Weights of a small transformer language model: tied embeddings, 3370 steps.
Each number is 128 + 24 x the weight over its row's rms, rounded and kept within 0 to 255. Layers, rows and columns count from 0. Numbers have three digits each. The size before them is the row's rms in percent of the matrix's.

# layer 6 MLP down, 64x192, rms 0.169, rows 0-63, columns 32-63
102:095145131130137147109128131112167146124147121131163126107079159124102152140151176150133174108111
089:131109094123115161117116126146085085140115072126128169116125128143142103147127126127125163108102
111:097109125126112126098123121118117121173125140146120137152129129151126120090079091127151118087148
097:116115138165119160167087107140150109085159144130128130125146091106107125092193138165097130132159
090:135147130146160144183130169139177125139116068108122141116125136165097124134133108149117128112129
098:111145149117090167102116126146111154127184123126139126154133095140120156121093139096093119142126
103:113109122143091134153133142166115138110169101096146122167111138110100098097126135171108164112145
089:159140169118129124110117093128102121110153128142086091139138146095116092161065119133186159126157
099:163124133102197095116104157093137098118144130157146107101115166106097136115141175160158139086147
096:130124113109140102086086172120121109146127133139150138138147141114129128124149128110130090104107
090:129142141139100159152116150176124130109141131149170141160149125157149146097118119103143127148108
104:151134101117153134142110101147121125136111098104136120144117130123118141181157100117143163168128
091:151126117130113130136095150082119136146152162106101124147106180130119175106113165159098107138132
098:185148131142119121126172135110139087129074118084153120135109065136143093132151125141151105108097
087:098099153142145101132086132099151154127116124153116122145142140116097163100087125148108129144172
098:115106117158142129152116141147195157160143133160151109128122107094189120139143123112072063070121
098:074111129119143116135139119143129141133171120113146118122126129111136151123148098090067126106083
109:105142156121171131160163143129127108095098081136118130120158129123120103115113123136138067060099
103:142135081116137142126127153133128146114156135157123038078145136143145128137172111138160156102146
083:093123154125137140120156118132096135138138139128155094129130157153143192143155151149104101116103
093:118143135163157103143115125123130129174111157132150117133116088106071145140146097149152117120120
094:143154117137119104155118124116123114152096109137094109154095109147159079119129206159124105116121
100:141139115131129170146158104108104162118181120099163141139118158131155118103106124169137142122165
104:117110138111155134144107152120129108115127133126122118126133146140083112159121121105160155145140
100:182121115137104086133118142088085122140136127117123163101104156088112145100101077138106062105156
090:155116151093109140092130172127119133161102154136148136122141104118137156141128144123149181175168
100:154128081135134141150127118116122111162100063132114124126126151117148089102144099098135124101132
111:077129109136120137158115139136130148167094102075126177095098149144121135150117147131103108153136
109:151087167162141131127151103128140194136126121105161114115104120101171112122162116128100122104080
098:125103162107120142127120135115151137172127124111151101096139114161139145122136133144145121142129
094:106113119125187108154139122161087117122138102136138122110113090138146163101104112118106101147128
086:141165114116173144160154086131080095105122157128157091150127122142095156086140134118147142117123
096:133103154169114111129118136118116176153116117114147151096104109169132094133135141129139111128104
092:163139160113086160120139148114107149084135122125151110094143135073154118171073167112144097125191
097:124121115170129123160119144148159160140115090158119143095139116134111121138132113139078111130164
093:156128147131130153083142121153134104122150125108120135136138144082119119157122126186101103157110
098:184093077129123097100164130145137084116112120153138124099148139112119084128091132106121105129136
094:124142135101195163154130129106106125123166093121153131147147117139173133120123125162134138127114
103:170122143141081120146133120134115105159097099163093168139111089086121101126151137129135126109098
102:110112120095139195109133144181085139166153181135138144170147108120101146152112128145126156119135
108:101131087161159167152082099107113148148132145124101079161112110149126124162139094124137128122095
092:161129123132112094167131149127141134165121148093173149154151174166129120129114140145125125138138
096:080164129118130141087143124093129141136157192115167139136136119095095138114166141142097182151131
099:111126132126130146132135158160067125108153127161142135130093118079117151095127143117107112092153
095:137122122098110107119132119163151108133094099115103096083169160142126153138112171123137172107144
100:128080145110144122116120162113111116087111131132145141130111129102137184138123152146130218162096
113:149163118119156139187136106137183098146118120126115138117142133166141128134127102062148152132111
115:130085154118135163109150114174121146119139149154131100121125145146138141160154130130135156138147
112:109134153138168156176149171110100132138134109130128154125162134094136159104087122129156132132164
097:144085127126119135137108099136075147094111144096153084115082134115111118147129147095128121116132
093:138101096140118144107103076096108136140154116114147160096125101156147136164145098137146098165091
089:124128146129121108124104133128142179145137164106117090160125111149128179120115163143148117175114
099:108103110167133143116092134135141069124085145164074103160128108107127132179141113090134141151096
098:129137145096124117127113102103125167145106139166135158079100155130125136161119151161113111159085
107:142076111111151144137112108074121070107106125155073143160120146134118159102123171097190130131140
094:141149119126174176142109138128128137133139163180100125126102149080147119142115089104138148122103
110:111153122136126126126176139165149118137149072148110113126134112138108120063104148145158146145130
106:097148095124133144147159118118127123161147125096081130141146113147135090134142119146116105153142
101:172126152082145102123189126107186132099135160150125125146135169115174094138140120122102132126090
153:129140092080132176107115151139128094116165108117109154116198118136107129107154169137133117115134
113:120116143119129169121127129136105144131126145117128108083134118093111091109121148121153110090149
100:129111139143130134153111145159152141155089096157115164077118115150118150148116109130155125127140
096:105086134134122122123090159140087162132108143139055134091138108148081153141107139139158113151165
088:135105148115141169161126143177089149170132118149099126123113159129127155114091168159111142102175